{
  "d_model": 384,
  "head_dim": 32,
  "activation": "tanh_gelu",
  "bias": "all",
  "tie_embeddings": true,
  "init": "normal",
  "init_std_o": 0.0,
  "optimizer": "soap_variant",
  "beta1": 0.95,
  "beta2": 0.95,
  "lr_head": 0.00522,
  "decay_fraction": 0.422,
  "decay_shape": "sqrt",
  "batch_tokens": [32768, 65536, 98304],
  "doc_mask": true
}
Each number is 500 + 40 x the weight over its row's rms, rounded and kept within 0 to 999. Layers, rows and columns count from 0. Numbers have three digits each. The size before them is the row's rms in percent of the matrix's.

# o: layer 11 attention output (transposed), 384x384, rms 0.19, rows 174-223, columns 320-383
# v: layer 11 attention value, 384x384, rms 0.212, rows 175-223, columns 320-383
# q: layer 11 attention query, 384x384, rms 0.161, rows 192-242, columns 320-383
# k: layer 11 attention key, 384x384, rms 0.161, rows 192-241, columns 320-383
o174 109:519467425443464503446457543452477491560578513459511527503440497558591461516484610474608522511432545499544457581595511572533566478442461457528557577496478532473564581484408496496532469567526548
v175 113:493459542579435530444489454518496494520534517456483425524497538479483501477446518548518562496523480437459487528573485549504448595399438519547487567496560475494486509508464516482516462499466528
o175 114:536478578533520452479442485472477479524468479537435436495579480513397529515461555546523528525512502496506450520422512526568518521480413435490511504457502473443538570525513486561453447548556526
v176 109:497490436554459480537449462469513447485473424526514566521471510509518510465436521479394464482447498496531471539436499509419490481513489453577513497499447458474511461517449529507546521530480473
o176 112:470531481509563459497531549475568510508511527483512504513477526490507482510454547499478494509460510450458404472526397485497471581539544490480451495556468541436477476512557482556539579539508470
v177 108:518462510524468494478455499510518525424456483551480511511483491488510450567517554532505545560509524474518578516469504480456471502458492426491451523546495436453536538428428504612434561464500431
o177 110:527481525547468436507490479509459500517522522510472479553504462448509542525544478476484518491500512508527533500517554472539537401506550457577473599485530478544474417416491507448527525461518435
v178 105:501599535480474457508514494492515542527509534568439465464467540481500495539472482556490520528506552475528498441516423479520499446544485509456538485551476453504521575500496516549520496529500539
o178 111:557552510536562495510468415472483518571476467428534539468445523499501450538472557542433557497494448454525466429518541377568529490369474472513449498462520476500534555499529475473458502540433524
v179 105:526554551479517522562483440554483503562542533479513513488467487496567548524595461532481489518496468467470564439540544511552467479487519442484479531561566525545508480563489484486491436486568529
o179 105:485527530482485441536523459462552541476546487480532521480529478513547614518576500611512491526444530511546516495524526545539498474452489537536486502530468514444519557434454512522569581447531549
v180 106:532482496459541530466476474522474530521510584472467525556500440537551506463488583578548569421444541467526546449441481482552463534482444557568523534491468471455491462512480537459510483430499504
o180 108:573478459528521516421532472579504485527533530441464536566486501480544422457541549502537479532498533535488491461463478478472453466502530582522460492561454505534474474462516508463578480471531468
v181 104:468534465458585532481471496445503578507492515498505496500542494522435430460548467515513535475525522542497475524481517365501461476479451515432472493537495528485546484494522487456471557499505524
o181 109:496567488520542495504509553491495546480534479545521485443517581508539526501487489497465577541511519469442472535501486473475468524557468532542468443509586492520479467453429498519506486513476528
v182 110:500564436530566511533419516490537442499465507451525534488463472524486542485477517548473500508537505477488502502485521527480512505505451537544541484507504583488493452507431582536534493477542571
o182 113:502506468479508510465568470494534470497482496621513539512543580518510466491466437552470480494481544503481481538454482516481482514484517543493520444541508561477495399469482542514499508375539496
v183 104:474511555480518569532547559486506449429474540554534446459539460530518479479542414511440501509468471463486544486570582527424583457506504590505575530498508463513512534414535516559555469587536476
o183 108:527499608496511539547456444429604516615471497606456488501518528476441540508452477442507536459519517487515507539470544551491531524522531510487456505458446564526607478412520494527526481442511489
v184 113:414516472503536499478501503473562491559519526440430544519443541566501612511502495524495481494545490489571451484479541521475572395554491483525489451505528505515483461475493526500526456559500540
o184 114:455578519468548471544537604493597422487511523456523489484495553472537565519387548498530511479543523539504517513547497523543506519544503507541514477483500450424527444566524519522591456453489473
v185 114:492483563504415463528461491522490402532448585408457435552501532479512546508439545534490529517481546481475507499520540476423482539487478505545569502498547507446505496543518517508479507466532510
o185 113:417479521417554509451516448478545494471495521439559451498477507440503567526544523456535481439413510504500487481515525493479520543489509482473443550518537552466385509497569496501491504519540524
v186 112:384508525513519539537521507448530564474534498488493466470517489481517410512522454483541539480527511581512482491537540466494541524444479511585488541535492494508531495469405522558556452542484495
o186 114:477512580503460547514456488428449473499593518518473480455508522456452503518476509504540488501477485463474578539556494518490504431569461450481523497587481403449469429452467507479489426466446483
v187 109:509552589463456488430495495498496616539522491393543571491509496492495530480512474442445563498425419421489485528481494455478515520541577558462528513483525473539519588515461483495487467513507498
o187 116:570521436471472541473475457515542469485379521541531458516453512454494524462494409572561504524493529508446479538485490473472517474460585457520531507543505529526493551455448506539483522532458522
v188 108:541499547585537470500505542430518544557490450520464490526528465473471539535499523566408499512469547546480483517487535535500558461545494580522583452466442476533482438504487526560422557566549535
o188 107:542459428468589529455483530566517502496526481533482460530502501429513493507449577504481520435511492587473523403495519545520543447431526529534509598470528440527514432485449453456463534531523478
v189 114:479549443396475422519467531530464510435528496503463484522496444508490554432417483476486543494460526511486499434453570453434546522428455360508513558451522489521491522517540507553443543527479463
o189 115:463538444491496489439508467520533512506501513499534492497470423455495491545495433538511418459488484531454506484507432527451483531509440437457430546510413554520523482496507502461558468510455504
v190 109:478483485511504528556465445502527501499562527499506475512455525544472488444453595562457617531533498530504538507521530498450412518490476456555511473493485548553542524589534487545498472556507431
o190 110:493548487549506475513504430384513550489534507551547499520453498509443524546567521486442547500504498534491587509541392446520462512506432561530498534500528531575456496525567509468440421466477471
v191 106:449571526507548470483500470467512561443506504488484549425520601479454507570523564536543547491503517453486508393419548549441447489514523457473491431518461529486519461504529529536499451485445486
o191 111:537547473501537438511480490574499512558597394516492475516484494514514466509470533549482506475470523552439518460536534436530456440600553483530486472474421522501468494424511561535507497570463527
q192 115:522512475475512516470492496513498558475472503446534469472520580583508596522516480489495449444539448431535450535511468575462519509463468438535460428527495539549504485513523631463583513457498522
k192 116:454571516532506512461501444530449525521463475398532552539560568600522573497484496606529408463533514494389494493480542534512488443509434493508499494561523501530493467490553508518514489455526457
q193 120:509503546477502438459470509543446459505506536482522425514500484523579490456480511462429478557493529518522422561457443411512452512577608484549485463457506512524496517561468486519502478480627454
k193 120:531460482539563491510412523509526458553536512568506455448563530487517508516470586499483516565590523580524490555428510431522457447471561465421485498567515522463432475502520473538497501543557520
q194 117:538565534450492458545478484510522489555506485484548499517506467456467440572544550539534483481577477509480492476563480499443493481477516531481387517490468501512593578496488478480498504528483524
k194 117:575553461492582460500463478448577570576497511572468494491452531525497514497523546524464542478498457485506517490550502469497520494516530517443518479490474476476497527559468439457522508548461504
q195 118:495538451455492501489445462532465489443492599538497437425522541451517567525432546546458530547493494559497531503405553441475497437513535485484593490502465495547515544487451477466498457497489502
k195 118:532477498459513488578562493527448481521507527507475471473475485583528502498536485447511535442480481519465528526488559480488531510494485440513562462515578522529516498426476505478429419400495496
q196 121:517508471506491474495533467434545458492509537555511497484483565528483551491461560511500439533511553541517533480416482495496521462451512488526397497442572481484507602481405426523488501473447463
k196 117:537473428495496545555454581473517459470493494501489497431568458490452549518550469473490472574473554493520549589407430527507496564531476547463472561475506478555474524505481457538504488459499441
q197 120:523514556499535535487366504487471480495507533420484495507470470473462556470529472561506487512495489534498495572458540560482520477555486448447442517513579528508533491535529512526484533593525490
k197 118:489475435515490449509374553493418527445483467447513501549484504528452487460500440508473488533480452472525512514478436510585470524537443498581568543586575506506530532446448502491446469440450452
q198 119:540479505491523503490509485481480485514493464575528530529445533412535525464517549504489511496496490487485545453496501547559492502477502476494524481572494528464514495489528562551475526521519522
k198 122:441507485501526501493481534504480485547591478496494561564481535372523458463562421527538500524522466476482576428519472545479531540503462522499464549404487445522506511538479559526505448553517563
q199 116:528484550461551457454557565464485475479580569454520473554586473483524529533457493528533507501471468509484531555523530498457539574459542502517547480510460555548456507512476553534408488493447592
k199 119:467495528551512507464490482406522567488541550462553478524560463472549496545429555537538512509474517481457539520536529492514507507513510468514485467549490569492536590538447520615469490427478480
q200 118:494520497563497505435511465532476432497518505482494531521452439486540511481504531541532465479475526542481493524471582525488472485452469431515473506511518478507417433473558559455550427477508462
k200 123:472543459528504480519544482489485459490472487470506478517532531516550471466477461531479470453474502569457538470414457518505482491459526514461516504462523489512483468487446537411512412470485455
q201 118:497513540514468439434479456514457483539452493483469478520478536459506485552508480481488545477491488517452499508510446453510447593480541507490478477512463439502462521485467432443483440499555463
k201 115:575528479561509549480503479454452548462472502514507516531512456469557445604492451411439542515479446505478449476558458504479500579416501461416519437503508548534485455491498579499468466519579467
q202 118:481511453463516534545472466527470513452490488527442501569565554490516544543455468534514561490513520526452456493527564531437505501505511499522571456534449506540522519529514540545499527559473450
k202 119:503534541462485480527513492495537526494470471525427507503494547538417563498540523500576532470561488487486486428592492503520541446496547508470555495482457523530551498524543520486489530600520470
q203 118:466487506432417421476511427535549482551520521496489486448419518545507387506544497522475441454498557462510590554504523435458517505504516504497535505456510471493536508547401479511469502554556508
k203 121:506407493429486494536470475490523494501566471465553514498521552509575490454558521516509536501474591497452581514538470559499511451510543501524495578479501549434507487457515524534532445437548522
q204 116:516523455501459541505471502522474460489539500509506425563508518498498462525443490537376490529487429483519537470473509386517480555531628474478474511493463461587482531489446507483481462424515472
k204 117:473439496502502452469552503518507549522449519528403468507512553437536526607472517490464493590489563484471469505544539510526495560507563495442540483479489556558458536530505511537475488439437499
q205 114:561383532536491528491427543459486525532566556534568574486490452527457512454514511517462486548524511491524554540547490465600435522491462537542478551482459487471486536413436573478516499537514513
k205 119:513519546529510433471509506579500507507515445527499561515470482569453495496526542482509428471524471515572571504526607460447525491511557478560482564591486490499448471496517581562476415501481443
q206 118:463491557472482491493440514495491530522494528574438465444494460531520475509494488546528512495526443501528505545461528513560526519559452509505454454528424474455501494449476509576543440547569537
k206 115:515503490505456483537506415561527530528532504475386547565505563456478490541481504516446531502505474565484480537488498471587479489553528516468471446513497456538526490470458425504505458489481484
q207 121:486466497535452496491447504574558508488429477465586507477476520465546515578460525477469546428496515457453497520445503603529537485460486483482585512483498458474451488445457487478522481538506518
k207 118:444456500454444465509446452466496503482512486471467501579490541526476511480460456500480578516485516498470481502538462555570427539467449547435504445479549469395576469431513484469572489545499481
q208 117:515523479501530490510457503506486455434489478506502504457471478538437517474519523568546434496527434477383472401468518555564526516465529429547522479443474486541530495485469433550471502518498596
k208 122:429499504497522528497459604511431485451489407476479545411484505527519548423478453514507429512482391467492465478487487455604487507502471539477478555509515462531580444453496530547519539578503537
q209 118:443525533506486471560599610522451501521523426529518497595520555484502497527544523531531431513432496556500466488459543518519499509481450520550470452444528521428497557458420522486484611496518567
k209 114:470596540510563495541449543512450522501507463488456522543591473517502515512543512480524510475465547482497459519502471545458532489473435501496561449510508434454536414524460524471370555506558483
q210 117:505464510523502430539427554540446541481487515553478469481521563446542463507476544560537461509520566542445448446478565508472448573554433468488558495570533487458443476506477505501584503465543445
k210 115:502475534553501503511400531499480485533514568531497485546601558497522490471463527531488482444598524548457465597511503504511501525503482526455502504558555462473452475475511491524559473510544537
q211 124:473497517515493535546441531600426442508441525493550482544525455491501489490507494406538580523501546510507504586498481530592566433499438626499463507536480521477448543529474550493490542497441498
k211 124:499517523479496502517465493513493503508479502478498453545539492480438461473485516524507545457561533529554506519541473450513529458531478500475547562501523523434506470446556553513484599483480526
q212 118:547498557484515524449533548527536510512527447523428487489556478490473510479462511534465481516499480433430527587482516485456530468475566474512530489511508509457529533492473452557578456427507407
k212 115:501459569434490439504484513585482546526470453471551484462538577484480524515482549468453495539520471403455529480476464508465496497565513518436576558450500478500552472538554516556555548432525470
q213 118:476484394502487507528557512463457515493592470418466455473475475485520481499496478533581534529558515460415498559442495589483483505512533448480510553514490522442507519516555489485523459462476450
k213 118:487489463443540489545529505460480485488557543512527410468487502508540556468465525469473508556557491492495407446392501529479613496437464562555495476499551502465519567479453518468553449533587448
q214 113:503480434512417462490520504522488597550438549574538538552511514427512545547504539438433490457525495441527484512485534558487450574453478513466505502526524540495492530500500506464513483512469540
k214 115:479480511514418493495524564527559540468532554549557456537478501498430578501460515537566507523568519503490495544445485443476387510456444475477506504497415522530499545497571552530534446551469511
q215 117:530488511527420521531513488569431519557504437467536580523501411439505533510477460468484519492463487439502533587509533508472460536474539488484520469525534469567482463529449519507558478516486532
k215 118:456449484418456539577523507496419532497502448498482507556545505461512507565492506516489449580475563526576567510499566456521513510552575526491537436500504407512491497463505536488477553496523491
q216 119:514506503524476492536576441543470474516499421479545523517476476517498476490438494496544520514483457566504504525616507568446526544507477486479532527499493508505516522496468464528455529480512530
k216 115:522526460425514476515491417470559543419513457536552484524505464543483481485464455497504553508502493560549510544508458506561554484515494488412479562515509478512583546479440527494520447514500523
q217 122:475524483460573469550532503499465449480573474441483468441552472541547474566477523538477558525477503451506564525518548564499441568564464467494469572550521513375551507446561495465490523601528544
k217 115:482489463545564496466501517487513430458495505457507496455437440548476522491508447430503469572544469443525455490539492504510497518542442489431510503525498506479473483445489569450466451549538481
q218 122:459522445544503519490492481481521511527577554467461527485487539475602530590541505585452549456549451466475493541568541518555550554518530495435445502521543567464531449493505492459524451426537469
k218 119:499463476564508529480477465523533544508466477542456526497451564478566556468593522492507501472485512483545413494476544517471555542506507462459499516581499485417479462494450502467488487501498459
q219 122:487484461387514432518501474520543497537498580593489607471495494528501465533565420456527496504513496564533581518472478413542548486538509463524465505425443509489470589477504506534501592534482494
k219 122:476476535537530472495486530502521509482519472576456590482505540477512511418543415479490513487499513503488602509478460536498497430502447503484406499441492509454491454449506491467422555447448504
q220 116:435449526418497526514497470417496587445506438469487513428526541549541483459566455540575448460510591502478556498553480474458507461492578458455496549475535429482420519467453475579518502513456399
k220 121:508463522482447529490516530484463503448528437497511528507452490528560541486534488539528538463484509481458506464454523532443567558561435470481578553523530490550449541478554492483534492457504453
q221 117:540421590492555550573459480464512451464569512536560503528524434504498420490487496472475458495474546527457528534497562497512440524555530457470584532480449518542468491508461547510467461429508445
k221 122:522481540423568511525488489426536459547465537607504514511550506535500493481495574501568508475526451541428479453494610540489500511545499470529536546539455429548515535497493452475561476491549477
q222 112:515490530445532527563576513539456538440533447493499495447416532509579443499441506469466566425546500548496572485412518542450505424444496559483532546544526478546539539481473477510477547514463518
k222 116:506477478479545453565459510540481531415502442455441513426461529462550496505518483519515489469492409448422511522518565537505529516471424500501518582524565506438502505485422455537483491499466491
q223 116:531445574544488477454488482456535500570529416555493502563440505555516521559434478516461485516550544419521531485483524471439460523458469556542547559508406576513496535523477466452490518421445506
k223 115:495497487467532507513525514568467507468468511534451559532455526576506529477476505511539427460510532531490504468502507546571538518504484487556493560537474500464517630427468493451458511498523551
v192 121:398486503466550430420498436467524510498451495441511532503522501522475463529487456538427429524572494497505487447477502479474515491521474478537508508563443530501499508521504477606484500469511478
o192 132:458412470513465493473525474522514484459482551430476501492507409457483479496532529453487507456540480512517561512509509488565482474495538540524525472548459442485530531442434470541505479518556526
v193 121:501568483475452469481493488511520460470447531504467481528495474500526556515515463460470513504453402539487459570525502517533564512562486519456530538497527493505467536458543435477529441581458544
o193 130:525494506436510528527474397482559457548443544549542497524462515458520501534457561529563416506533503479537471471518492456466562549452514537503445478509513488514505529468546471545488453556427492
v194 122:496486513556482422504516501564524473486516414464445507582446483521530446424560438442475494529413533472447569534465534555602501514549507572475516477461505516534508590534536492499527429494558436
o194 131:438537493516462451553457527547530467545473508489496470473531536525540464474508468554479471487551517471462595507514449494520447550471500522444526483521447551524539540447537557576611518455479461
v195 126:519402483571499497527550550506483525501484453488456477432457581541443557471524443468557512500485499479488473504460500489548451468517499550452495465511568481460505491463455471507564497454482495
o195 131:595432522503471552464509530522504520478531500467456448469415543567559558514495524496506510531499541453448450499444479492447578540478457488482467530505476502495573533526439502515600541491472466
v196 120:575495383521478444552494507515498450494525523470537611456559515451479554469477572507493512476517492473541497487523478536568526509548466465578542506513441474458507473527552496478467578504546509
o196 125:561396517482450500488557445489525501506528505462496566544520464488567468521564439572498501527470521523506475533543456471556504477463409514501490523483457502464499543494491465457509528563516515
v197 121:539573461535499557490538488501536552442524535465521480456511377456486534494501547496519485476524534408523547458497401424512589457431416474526516518488448439518492472506429480549485514458483601
o197 131:514522517451497484499529449498536479495558568541427524521484498510503502557482485523525466556523515462496476493505565532491531472515494436508488504493475454422566495480460526485526501440515488
v198 126:498469570512490498476501474520513489514547506524472513474444577490520491532467518459438527516517444473473484474524445550547485489500465473473491470506590500539482563545494507489478495487497485
o198 135:502456535522498427509489487561479500416535486543479475491499510525429503528503514520470469534484484454506490571476543528509514491489491475464481456526489501511541545614539451506502490557490532
v199 118:434491417470480508542505488515545528575551536469515537442512497504455530470470590460508501492503495565581513508529451553462495483504478526455474544522490524520554552553599437467544475533460470
o199 126:487576456453496517526566563461535474509426507556522482431466505435456561511439498575427525507569502493488552475516512475529523455487514539498486564460479484437571514494507485528544390539514492
v200 120:503515581534521436540451517457499492508487486546456469529435521473512554554481505506518561513451531428490501465542564431469485440506506518540436456497421579508464492515483517430539529550552460
o200 127:435508458558490439533532563495493548485539518465508489578513467449466483515494514418463539542458528556483545462539492553545457461456528540506513436531518517529451450530475465497538536501545578
v201 119:462562522411488522490490567480456497472491564474474424488467540508473575515496529530476466503477551499561493430433443466488513458449508513531455559466531488555510447538542476468430488527541541
o201 128:485566509562502468507558562424470502454441518553493452547524455477479492547461497497507481457502505531487519437573499506474474439474538548509496506479460499534449471458480496495497537510578511
v202 117:521483592561492452495444544502497543460425462561446500487513497472540546468509459505441534566494510552536542486479540628452562479460430516473451561490421513514518515497479459464509466521523546
o202 127:498466503545497497512448508587483477556466444582477514500488480545548508475431536520547471471494494484539441502477466540546519432537481542485461443458502486496538590492557464494518590467533452
v203 122:520495584545422430480486498530490490508495485522441506494479568430501592497507490549500510525485429495530551489487536559503511471504524404541516489478510495559476550492525512568444453466533569
o203 128:533489562567469510513507507498480555479466457565477477493455524422558593519557508502491439449492448539515506492520490480482490467485477509455500482502514472479541513504530480501461618475507534
v204 122:488462429521495505442407512437591493567431538535538509460500427515552491523452479508477439520529548495464501534503455407507477378557503407434519531510452446536471512438506525468409533451512496
o204 133:456423469532582557564460513438552488454445508463496485566478541510543481534506489499451507457459499518521545519460538476548537531529415513524549513545489453497507528482456548492464548498475532
v205 123:463471503589437509560499496507530553498456465583547428528532463524460384578551478499513467473497522486490491439437482431519557508487527519554494533525485478548521544495544495489507468520470466
o205 131:517522513473468493512456509598544461485519455558455523504545498513494490477505488502437563516566468486574466495595485447484434547543559521533615492510507436463497481499534521465490459463447469
v206 119:513568502521489511513510535524493453553505547447432537429482466585468495453518431542469493563548470558524499528533493455498518516509470514524457492454535565484501587559542412500549529470522494
o206 129:509481529490491526459547499525449471478511505461549539442514489511476521418450521528538565446545507457514419558480493468441473556465551494516436486514495469474512507491555461471541467452540469
v207 119:510472475467524469464541565476438537474500500427497484493541539507583531524503521406437471497491516475461504427482429520544386488522509468473468522515479503503539483510452537527522485531460510
o207 122:514535548575533516571496525476533532477544450465502477506456505518572537573440481494534534501566466536449475550510499539506495464528513544524466584456561531493475463447458447517563497476511530
v208 122:417487489532519557412493522512508489488581557563557488547499492494452590476526511510458503496428557577506565428461478458478423503507489524479527452483494470416545458474543517503431436509438422
o208 133:440537584578454511372527470479522505433515431453490512490486551505496514501490508536503524494427563611485508493461468534552500468474564553439524545430447496528462418501492523525447485527538447
v209 119:471497488485490537546492453474560448472503500520455515491522499487531528541487454471436504547494558443471460498466435480435498552546479527494594506415410562479484472476505555452497581540475492
o209 127:470476452514519475503495532525497490471481482475517446508554584379523536479548504447439520505540548531507530475502510497449507467491533481549620500442562491484521471485528458476459494538449544
v210 118:504598505458524468536559526464467507502452553480485570509550458546528509541473490475542456506453511580505474493513451472467493565567493460498425553490532517502468441477507490541495479543525449
o210 129:480514580496502462575550454491468534534529494456481519466479457502555504505415496501466524555435559487533493435527466515511578532496548530496529492483548484537538464473489587543514451487524463
v211 119:522555498609396486467501451481540586547498513476528559494481480506495521473499504479556479554555499577500512507483542541553470440485553500536504484509543532523461542545489528474505463472523519
o211 126:431475450470409512495452477502460482466550510518510499454480540525488461523473508517516470431541504475518458520551503597497457475472469539495595566496465454501553569524473464487515535431541518
v212 121:443426428475598513524387500488485532530486503469519502505456506462493489497541447453504464531526380533452465505549510523446519469522517529494461539513461474471543457516449532505504435474516447
o212 127:538469479528568472500479544473474493462551517464476495490493501451461538501489433555549546487539561509456589486492604445416492520475415506440471545560527493436522460510397527551488479465563446
v213 115:521507514489506521553612467480588491442479529533518566508501418502508531518491504549513534560472533531465500451511497513462463471503461440608488493570573443516566574434467519482506523532534534
o213 125:493521542479518490481466489507469493548536495482440482545495445488547561505504514549427487509503533565579522546474505496519508521490495510561465546579471579509546499481500511462585485529502454
v214 116:513541502467533528471511546495480466542434530487465431518574449449502482481452574493535526517506496512457472505578499513504499544480474513475478462548540455471505486521501538512525457475512413
o214 123:523456491483497519440519524462519518478444505536550484462524499481524430449566583471526493451524465533488480474505483487522487456537451503528491475553413498523469509424514515536460550504466447
v215 123:489527502486490540493550522487533498489447524472488463485590496457532501462542437455478476527464441430500485422501512486554530465527470474477471404478502484515549515470484443468503423525520488
o215 132:495489542498515491472496463469487454461501454526529473440490543447572448496516426546436495512545467595510527574542509464554446510481468482532493442438534431427486478454514500532540542545456493
v216 121:523557513554447485456474482494422525434548499513537533534487441464489435392451517446556496564520589514512499474519509493478509527475435559464520482552488475498456523519520514599510497478470478
o216 126:489499504525461467434517556445414577469492507518490439502543487489537429542493553569551442499558551394563516528543470556465502474462455469527469397478551532558525484472543489547454547485508482
v217 124:508370488527494513497512436529486537517427522501565524497489510524545532411534548504443554443515531557488481427565526488479517490587469498546531475540522427540505541494448502491457527513520454
o217 127:489510581531550488531507486493470511536532570511514464458406491515517501429512555505480607484559454531453527521525484538530485535539502448548493503574578496515488463411551421491466529548476481
v218 118:413551473518517467545506527528471510459440545507434605521442549515436495460506568566416427537432563537482516517491533424530477489517494452500466529517490506496464532453456535547499472464509506
o218 127:454492507492497545543495489444532523479490475414553531427484525496425504465497553608518464513518519463467483521520524500503527517530436503475438468501460583535506520485478461523602569441589487
v219 119:501472554506462467506542502476434526495509461518506427454469461459529505470472499489503566505564497525490461479477488554440482490510501512505516534488439483463540444435435505502462543529406493
o219 128:482507499479516457509472478522453493440606427491582465491514519471464451544472442489514492485550475514437492467477533463419508447508490462493446534486455501491550521538511467494486452587441515
v220 123:506504547462500543512544525439513483523458466450482513594509520491519489488495461558462480506502503433475553466527439539527435505517532552505471503505412509482482531509495434522532501502468585
o220 129:535470446451544485479494516482577524461454562461425526576484493490502578518462511522486547510590485538510447444535489541545486535453523514539584484608509448481502563547472492476473538490568576
v221 117:545544498520492482480472526470493487479439543574513483451535515487477459543477556513552494471405412518521480496537523566510472467462520492521496540492450521512490572490454549479527519547514554
o221 129:505547423497491486521555407510510454528449523509505493482481417517493498509469503499515425390446443473565468534527519577495438485474449501550519569437459580495414439494473512488628534571494523
v222 119:471539499442548504572505553479467533517573503493489573509504424487492455461484508486484490528516502578487412492508479470455542441500492480461591496477459528533542512486554502434562483504535469
o222 128:528582531474455520559493526419468517512481489524533491466479480486447520543529547532477543526538471477459540485572513522506508540504462559426537569525496582433525532462454488463518510496440484
v223 120:507535463526459504510508439554459480430489550501532478489533541513514487504481525478450496483544483497512401511536463518490547492497517499574540496530513454532428487520476491395451484437507447
o223 130:487524511401507569552505608484526480541523590469543499528518498480564501449464511448442517457421512552446483513439514505456497491471434436563464549596509536565549489504496520533497453532559494
q224 101:431444490477480487439471500499540414553514511510453523525494508481533478507572500484466498411491478512552456517472439539491462546508469468486509464467462479533485442501475468518472540481491499
k224 099:419520593514480475501440511505526461564467522496434570520471486494509510487522528522525450490475568465622422456522483505473541542494442484494549505484526535527505431526468567449385555521514504
q225 100:456467525515517510488493584551567574459500504508467475437540475445470463439481489506391473480577511476390523564477593454537519486538502478485504524507475535500560541562456544442523512484507512
k225 107:477510500452468499419405620526528509479513508514490475491510487439420502502441495493487484535569442462484514533518512463547467457528475495590489507589472495480507491463505489453534491489471449
q226 103:487516533513489560568462499479492486490516535523502522469494528526497537507447487512458484536484526528496466423433567500455556469546601469473461441498498445584572433464518471538499526523484474
k226 105:463499485528408554567512512544534536505488538521462509523496457440492538510526534516436535505477553510418438488470582483530461442458507494549479473497479462530462466516438525460491589548505527
q227 103:513448433548480462508477520537548461494526447511449442531498470481533465514521474493492502503446504501599522485517473504564478417460500433567489456449485505498479502478464545485559500551437508
k227 104:511548480592455502522555544552577445607481489468460441487402484467459509495528527554529522478485509600464538478516498468517476479453522530493447458466527477484531465456489585537514521516468477
q228 105:518504504468471558458535414445470526526515474437420558456507477561500555458470450485497516503503505573419412519514534501502482486470521519562542495440533570468598529465519508468500494503564445
k228 102:516499465544533547552528474521520530508461486515493497458506508457522499516485511471543509530524490529483477464493496470513412533488492513601500526467514514571443481550581543473516535450445507
q229 096:572528515492484493460557556524468497548484440472496495502441536515531444421490449529455477377500501467528504431513526535483507506481475510544503555504558572514529618538517497550521539481494517
k229 102:537560498490544568432435539522451542568518448545476477430480480506505448467525478604537547476441513453561463481558482554495422471471506513534458524547535543466534569461479524578379523521594509
q230 099:492553498545520509480526515503519528390488470550496489534484430594547523453481503529545537490484432515478454449436466473551531444498511447499490485524465510523509543485523502543475524412466567
k230 097:459465497525439497504518521480480485497487436478485526531489488495488500498449485543504522500500600507482558502552558505512526507558538514448488545554473545588562446521487501490463463476499502
q231 100:556476512394484516497388524501481503522537487560529525533485475387500507506480485485490437493478482456498586504501507465499475515529503522478570521544480539531503457519488539522457457502529418
k231 098:490473500461537535486436500517481408513524507451491611565489483492545504550537465487462489481556545466498557494528498444527512501500488496506499471416487595485547509470522579532522499553491557
q232 093:530506567499570580515441517527542472550455554500490537509448574480574485480546439541445495531507544443478464458531459481463525533543515553492522498532492595449533472559505501457486467445505433
k232 099:533487568502498528460504555604530448578502514522530496603409462535522508502539474474391542473507523530444530500512503525493517480468521484438532529507545524541506494527510561478454504513425486
q233 109:518510491516508477550441452503482518505513418479514475448490471566466504488507537495561476467439566500476466498532473469519520516456504416416497431484507546509482518465433504490481512480487513
k233 106:503527518473508594452438475438497575605483535484511503476484553591502451505526484514505540533505496560536502440453532524431496474470478506466461527448433518394461510459436459523508534488498509
q234 098:438514500459451559576552486527513453500452517483524496490565503472476555494537517450462476430411548475512493601516526449497549465492493547510487481496468505573474447483451459508498535520503456
k234 098:478500525398485475449507498470528527473566482460427474549565521544487539569520424507515499426485483437483500555555479505497497427454536453605501472491520456534535475505446491537476435489509482
q235 099:553493443488543457498477522523516531538542495545536531546450481501505451518571492510533498469487465475585494527583449490547534442439445536571462482440443530489503544493507482534469486560473511
k235 105:461475497490511473532458510519472515578548542446453479528441511519508489554592449470555438550481422492496564518569460503509501404505442573568488512476460510455516569443514537558485448512475471
q236 100:467573436516510537514562497503506513423457556524499564553419480493511542427479446475500498538491518513524477435566510498589549628521472486515521546491472469585446467504473493521513512479456502
k236 098:485480481517512559449548477516423484487479486499579508535508455558469486495489480487537540472471426505525447518474465428520530549461506464495510540526479528553532465460539514525509519491533534
q237 104:548483497532437486463547377497498518445505446514480479448439505434463503492473459502542491496513538527507543520509504486519461496479555461477543489546499451470563509462385469531512413509542470
k237 107:541502472494529546451553436537517453425513485475505484420464489495466466527470503544554529487486470459549551542459483473500528502397498466496506533487476428486499464489399433517446471459540520
q238 096:508483540481553495535510482583491467551470479457556532528516490508495507497454515460492505580482464509528463493460495429474567502494461526461474472468542527581555470446465457420469490478456466
k238 103:489549550432452478575448469505452440466523518480523484485513474515533500530488472502468419533460506496480473490470492474511495479549482513446488426467540499532560451396498404514483524467490488
q239 097:541507505518543500480421507455543541483512446540511524502482439568452549481534531518512530470497485574502481521532522455518585495461540507499478481473497562545477488455479534549490504456422419
k239 098:438483455567475539463419496491512569519433443488441512463510571482534449521533449559489532480500468550530563525484482590469523465485441576515448581508528527510535508487482509515533493486433504
q240 095:523500461524545574506513501533481476476521447564471476529428471445525500474497462488520463491469448537494475527510519534502513499431543523445478566539472530460516495550525513571523522479510599
k240 103:499535445560485549455567493533405531488574488456494526567466456515524491452578465526545459512509424523531477458473476507481592487448562556457465564501515488449461478486442512476517482469555596
q241 103:495525510459489443535474451551507411455439483556535501494495511461539495531573439521435523555523503537465449494493491498519480476517493528459506546483520488496512449449514524538450469563457503
k241 105:519470477397496475485473488512419471525501493549454490546552430466549503454514471486533600510464500472554501451474417553497474475551579540505518479511536483485510433451522567494463496489506482
q242 099:516502568472500545542395502522452495555502487496498488566524471444529501500495564512567535485484475543483474472493527581508547439496554488422467455525494484578550428471452464506442496492456473